config.toml
vocab_size = 976
rope_theta = 500000.0
attn_scale = 0.125
bias = "none"
init_std_down = 0.0
warmup_steps = 43
Each number is 128 + 24 x the weight over its row's rms, rounded and kept within 0 to 255. Layers, rows and columns count from 0. Numbers have three digits each. The size before them is the row's rms in percent of the matrix's.

# layer 4 MLP down (transposed), 704x256, rms 0.162, rows 371-404, columns 128-191
101:181179126134121143161133140147136096093126096112118120180150145130150174098111150129125091159136136141150159118147121123155162145104152129079080105102130111134132144134135141079137096139118130
097:095142158126128135125127147175119150143116145122108171127123123110152108132138061129112148144143126148112164140105118181138104144145153113134180125138150111099144095146138153150134114110151086
102:145070121111122116142083136165118108086134184159157117164127150137120129093131124122134128104173147088117108141147127140147119116123174154155083141091118141107152105158142124120062138142117154
098:142059136135115144135137140096069114149152135128150115137113120135165137159075148117094139129157136114144112112109096154111128123150133193099093116146134163144120115112156165106101161144123141
102:148151127099163148067154117102118154088105138139155152149089131136136129151136122179085079147117151112098140091125114099128135179102135133129125147140117083139136159130147141191137108148172087
092:102167117150117114174126148110133091164127145147088087116158159156124119119136101100137140153089179158080108134140171145105152114124126137157124165144124118096128139085151141136148126132132165
105:130113093151152129126159175130100147070136141131111110161115179126146108115097144088133101089178179104059192154107106133150129149125168122123126131103135125171136120118123119131117140151070149
099:127138110110104173108127140158135125130131100120119154118132122123128120129167104124144178089179145143139095137144135110148143113147142141117062115127174183136074128108115127162128109112119107
099:146107136144145092145136127175178129153124141095114162144151144124115093159104151115172124076143116147091144153147141100126116142156116106132123113178162157115137130156109107151141150141113114
100:143101153145152160131130118134115118131126102126143123117089124125155124097115146100095098133154124157155124107124115144152131116164158151108158133120125172156117104122112145165114158107113158
100:119119177132142097142130071137128150137134137162118106133104131138094127123143149129104140135139089149138090110113154139139120142144134142108100152117136147142145127138140132182103096130163114
097:098085099115139117153160181085104142140114123110154142097107137130101147143105158185101164080182115121084152109124141122140112101124088143132125107143127120142128152103115122103099132105062096
098:140146101139120132133109127077108122145169132172140154111155173124142093150132114104098094104123113138114122183133114115123175151126156131117136144141119165086119133145134107124164154123112119
102:129134068149144121129103078170126188129192115121130105070118143157166142167108149090102122102130105090111129152097107105151098118131101137099132136158128109111087144115113162146092143147133123
104:189110136130113150147136121115141123133104148088114093158149083120120130075174131070114156134094137141119163148151141122152115129166155084090133139165159118118132164115143172069106110163139154
101:146087125089117128140134119122133138129128119133095098110134186183130134124101129153081126179117118131124111132112116144092138124131117111129123115136080118146132138168144104133156141125095120
102:157157132119122161104098185134114130128120169154126110132162097108082128117139173171191157113120153113101140155144083142114099141132112124101159131117097136121133128159122133109162095126164138
101:142125164148109134124149085153135132099136160098138130114159133104097137136117100147102155137136157156105143114086157163150103122130134130138086101149127107120148157153155145102168144137158118
106:129150118110090136117134152153133120126104136073132134118114086083126113120104122132098148063165145132115129129100135099177125135144083131135076136123106129141104167130133138095142115129123166
095:094157120150161088119114131123133172115160129140147129169110119103147139147167103149165121158093116113130121164117085108107111090160127084105095140103103083144126128135122126125107095112137133
099:135180149149183056082105122138182112126133183092101134113148137099136128112084136108093101151101093152143132137132080140134124115103116110114144151160138142147114147119165104103156115147125135
106:123168073147151183138157159117177108119103069106118140157097172118155110162103108160136170143107169128124129190141141177109115142144140138123125124098105117150111131159133133151079126150134075
100:095086116148116110115087124150081138137102116121155123111134105159094130139105106095135111101154160124121093123105154132088183125149089136122054139109111103153125150122082149165148094150119136
100:134143155121157091122111140140169116131134081133137151123163148120123142126124135139173156126146120113144163111181125109153120104118127139098122099132082105107145149112151136173117136152088137
096:097112087128110164100145098134135120131094091096124158137106134154105125121151099112134142103136123134120135130131121105145148087096131125093099112158118139120121089096120091137104118064113143
098:092158095153175110148168114100117111114154116142095127126171118107143103132130091154130111135060114131128113128111167134124154138112110127151131147147199132115075092112156138172118098105140129
102:150131141090160113131132129114156147150135127095177109101144087090115144121148121126127112152145107111137182133179134103109105111158096127097159146165099090148121105107169093128124122133136087
099:139104141110120097134125142104132132129097099134131109123103066146135139092085151125083097109117166149128092144130103114130107136117102092130184133123143128104108131141101136180102136125133160
098:136171134114110114119119132138120135112170167095123090113145161157133117152090196152142118107140126181135110096166137128075141145126139086079109113108077140136137163119112141129103179168130079
096:138113149146139100133125111122145106105141114141118119159118129120142163165146140134139123137135132153120129111124087129107129081144112154142124116164137174160097140175113140073145132153129111
105:159124126128136134109148107143102151116118156126144086141105130150107146144138114097109135134114162116122149145107122127128109130120124157104138125154161137129120105153113098133179154108104114
094:107130042117150127130117100149150181126108132105099120101151185148149144121145141097093151153129115127133108091106136134151149103137151131105173082125158138126114159130118143119126118113150129
099:176144130105124163125156144114102148107142140138112112123162116143092119120121165102100120127111130088132151099102154157151141056071166157157089132159115157111070127125087144140086134132151137
108:123130123116137120128128125136111150105115146136169112134131114120126164082185167167116154114106091095143120168081113117093077154138131124139153116109101199136132135155074135121137111095108161
# layer 4 MLP gate, 704x256, rms 0.167, rows 372-404, columns 128-191
098:140113153108111159116124151139141187077125125140134100122129123183134106166138158099132162127120101140143125144129136144115133127123144123162141140102127131125117087123132113149131171140116078
094:137136174126123137096146136092166118166096130154131137124120169197120098154097098110096134103104079126109115165200111129137135132117177093119125076110102117101113190149103156138156141114104093
102:097149081150134129089129103126107127138160145160140111131147109169116125105125123123117050110092135135140144129112147139108129114121112131115148131097130126204113135117129133106133109142105143
104:118111124132113089113158107084130132106177157164140119130149115123145137138145113122104154131121140129132097141128077130150131164138142143165159190107139144173165146128138088126119125128188109
095:113113134121143104153127142114149164142103159128124139115142167139134137157128109150111115136089101160096149106143155100148141104094075101161105121147129112100139118150094148086152148162116130
102:125110133121166140144139129112112129107121143139127084158152112159112162157128129132163168167121134164084176099140168099158124132097160117135148127096146100186127142091110110120142178111118113
098:174136128107119103141138137116127105134138145143118065103147149150141147143109115099118084124102101130160134122123123143106130128145137135138118119167145124144108143111080164193117132146127133
105:158087164144130155105151139101132112128146136124122140102107176125114120126168141190110134102094090105123123161109122131124060168080111127123160084180088161109125075113107169126166121123137159
095:142162179158123084126120127126148112155136127147108089102162131109095110161148147146189100132098143105117149120090140119106059148112152133115098102109145119106102129105166100120167067118176126
099:125149112147139134091130126118133130147191145120127111123118121131112137090166085124105149158134151118160137139158123117134116167154139107168162118134127142126161158132087130171120093156124146
107:155176113118136135079137121158127139121143112150093122109098143139122112106143138107130089100099103125116179115116134095138159131128136125136148122104109124127128104124116138124106103137123114
100:116132132105128096122096103122119117128108064147101151120145140140141134123140090146110152124139152106118119152124154158100177106145085123133128095075136136124118098098139143093082149124107159
097:162095145137103129108134125111124174135147150124106152130144116125128099135161124131070116136160157119106149140101083111151151133105112117152112105143135155131108195109129124109110147164107090
102:157158126103135134125122136089110143105112186100174148133101155109135116120170112102140113089161110120132113149146141104141090105104148098111134155183114109144153118187143125158133104177160150
100:132138088153124168131135155134126131138127166156129137156163136139159196092109116173103158094184124134115178085127107137163143151114156118104115127114136092123139144085144158074120116118147149
105:150101152119166100137101105099176157171070118200123131135106129136115132133151122141158154141120114107106145153123120136145166146081141141145092150155108103148137132105117167149124115132176142
095:105154093099092141146135110104100161133099109170114112092127134121122137124070139125102112173146116121099109141143110094150104153138147128115141114101189111125122134165106128170116122139115125
103:130144121127143131135160149095111114132131176127132116106122088151155126150149167136105085123149168137096127118123089134118189132114113156145140139110117100099109147177086138139136110126123113
100:088131115154136141130055078142133109108085121117149131132166082127112098147188176125110125124155122135103134143145115093144129121115105134133122156127173111169122122090122149118175091139186109
097:175136143146158116096102111175096158108133171116069121144125119103130101087127124143138121109120087147144107137156124128117126120084145151103163176107129101129129146111116103132104138145114058
101:157161107136139122123128142183141093132118120130101114122142122148148133116099089119158083154134073120192108134106137169152100164156097122127134101062179118137119093180124128155107138120101156
105:109101139127156162100100136099139121118097144153084150122140141108125168098139141122135159145109093117101106145103151133108141147153142113083114094135115141175109097054077123119116113099109104
094:138134119120101102095124157152107139148126125118123109126157125106106101182171154112134118106072153124110172131124101143124159138140149151145079130111108118102150132103114067132147127133097120
097:106155109137156122133144113139111106156117092141155122146109129144113147171129133104136102143128077154169168169167165196146113139127152183132082119152127159145114109098125159164155154107133152
106:110113158100119124117130125105120170131153145098181125122106092110147118130113123134118108136162133165119100146148132065092142106154134157177093090143113088152144117120153153130119130098136132
107:126093130143141126122126130086156133132155116148159080130142110113154112122103079133091152194131155159145097126125140095130145141137139158117163161106152098110133130162133129151143129128112114
097:156142149112116116121177124122134112144108132134117162136118138107097110127131158101084101112136125122091131154135139104146147111125141092171155102125126105164145155104111132138124162131170149
109:165128158175107144138152129131155061158130101137091114097133156107141127088114094150142159093139158106116168177135124101136087127096103144104096122142135124143135129122122138100144134143183116
103:076189100094129100145107107097122110111161133126130117142135163115126116094164105115112120157110154127142164129113121145134146131119144188120107180096082144136129165102117139155105170120104117
103:128139165138177127097098141128094130151147131101147149119083181124109138120134098099151147139138117141108140132133170131141088177159135142162119099144125138171117144110124133154150180132081148
104:097125123122130122144126120108176095098074134105145150149118130119179127131122135136095151148149142111139100135121138137136161153115096113076100157152160162118138092145103143117134139117122123
104:119157136120129130104150139075164122182138136122141106127071115156158100166131123118107126133104077098155141137168156129096122115107151147194107106130106106090121146127142104155108141131137152
109:156106115122154137155124167138147107131147139113133170142141118117122157127121140143117133118161108095100144160126153141157140121173109140178128145148103058128161194112166146164146108137149119
# layer 4 MLP up, 704x256, rms 0.171, rows 372-404, columns 128-191
102:160105146145141139093164139132150123140160165162136146113171115125147141131133140099166110115127094126148130128114120119149177144182125137103147154129127154084071125133107137119125146167105124
094:131135129099134156137108140146132071110133150127144116131144083101107135118164151111138140113092107125145120099175125173111101141155068203123100101115163131093145149104134141148113117136096137
106:117159144116110169139097163109112168153129172140193082136150142130099143168164136106102139091109143122122112153086147166106081126130126122138138146102130178131151204155146123134134137135118103
103:148076126152087117141154161122117135162085141091150132158102131099149147130116109100141132099140132119104175117105111152114133130138147150094118147136125129127139124114150152159144056141111156
097:132084134157104076148149139106149110138150107125147160133140098142142176107118135115161133136142135162146158108149112189126126103183162162145110142103110104118091123123126118141073107133127121
113:128157164117144097121130120163134123146139076143133137129142113091125129120090156116155136110115181144175162151084130125099177123100122129148111130129142160122171125164126130069151160157136092
102:139110139098120099138130147141125127156140152173105127115141149144120157162141149146111114177096136098123127159095065106106141119125135164154146135117084100121151137153127106117140102127152131
105:084147100107102123140152153146131124121121113141104088136158153118138107092084145118155127121143091130162136161107098146113104133122107099136114147121142128079181139123113139108130121160133105
097:088132116152131126120099146126128116103103145101134115148140094077104163148111162152188145139120162133097141164167120099107099151112150150120124093106135113154127153090132131128195177087147135
100:150130133153168081166152148107155120128111151101105135132171152148122166159121110147114139121120166122074121114128121125136112099132113122097170144180150114102107070130106157127109122107143134
104:116160147182138180109131083133127081130197150139104141127130141143155109143165080118109081122093144151178127124092165156151136132144201114127171165081099138141094166120135147147097122162128110
096:090122124124084115147143123141174111165134130124141138074098131160140123145129134138145125073133104145156112086113119163169157132121096108120109138133138092115101086149072172130136131143103133
101:163153174135079136141124107144119130129119141201141120173093149106155153118141099144118165130120128195123064106117132098127143154164131118132167086120137095147136141152122108078087131117103128
111:111118122131169112128116094123141142142144171126101148145109162114091169143158146150152098086123117119162146142171145133125119138160137128148122103128112128120152142124139170130124179168093140
097:128119173145134107120103185120131102110156125137117125136133134137110093114123136123139127088144135153167095086095109134105085060125195111081126098146072135158109191140115159125090145126108100
097:117160100137144124132071140140128102078126159111135126086122148152105165083119150151177133115111103168117130114122125111120119153189127118086168121102134151159094122143100116108104144118162135
094:152120146123107176121143115139118116125168118161130093162112170083082129160142153160141161123092153154073142086133087090122170131145152132129130090155120095125155130115123092121133094112108113
112:095112129124141133102191100128099147114144108127073127163148095125122110120148090106132112145121146140133137122132096105132151154175141108140139125152149127100119129134171092141113124119135118
094:152157137128079128144182135116147132104125095119093110140078141154096156106122089119146101141131107150142135145109160130165144152145135116112142128135156142120099092108113139151136110168128123
094:143140181152197098086087110130151135145163132157102121112126128115129154122135141154115104129125079098163098097149136119182115130136134134107088107084176133166142130095137110099105070084114170
102:128125119181120122128101132162155131123088124118122122173116129135121050133127145128149155161143108120117164148151162167115178118135107089132140122114135142101133133122137105202110144146095144
103:099173141123128092139119149115145113142112170106119123149119159137099125091136122164140145143143120140107122126141162147137110107105099125124114061100091131141147111128089069151086149171120120
093:149100128153107160136165109103089112109122080103141120093143141131083100143108177107156149144107147091122148168132128095130150129097110133092135103160111102076150131106149114102138167088101139
102:110112147133176134137122112153153113111083066108158156139117130157123125177167143097185114161154078104123123133157160198120119142119160119127144157116143187145133113078132128139150168141138127
111:117123128151145124157094109158146124123171106100146111155135129104154149105146147099174108113148148090153148136101160189123079104138140137115112132111153125129107136162149116130169143130163118
110:131119100093161105120117183133162102145112131136142127157119051161137111075142106102100117129071141153117141140138150152126120130110137128179109106123119147130107164107104109128129122124134145
102:130135148108137108123134123168151096123153112120095155136145179157120180136113096110142100139171119104134141145137151115104155118170090129142144110140148142131098107139126100117137130167166132
104:141136130169157159095125148102124122106146118140116131114112161170118060112106107131098163129088152125134103114125096148143152116100177080135163130091124141106118087083116084136107111132181089
101:146103112128132121106133127158118156152081108155153081123097126128103126174162146183126130122152145113153154179113145093139171147122157120116128139094110193134142092129176145117118115103149108
109:139092145107124147151130099103140140152151114156138154130165155149112108180116120151113136142141153111128095115122184168131139164155140131121124132112160131148114164106114137116123092128166115
096:116127140119134076181135107123189144111115103098124126153128122105139123072136135091138160165160140157151116113128133118139112158116125140116094155095104163124130139116115057105119113097160101
105:152109136122149132160136134099156104139180120114067136128116176144163145131132168106115168100146159131125158143141136128191105135133108152154145151120152144152119114152110147130116144145087125
106:152147090101115120111117137106133159144174149102129114158132125124096108140119105129097148149117153105131119103145127101138126141141143139110119119097117127109117127128157136136101148143151154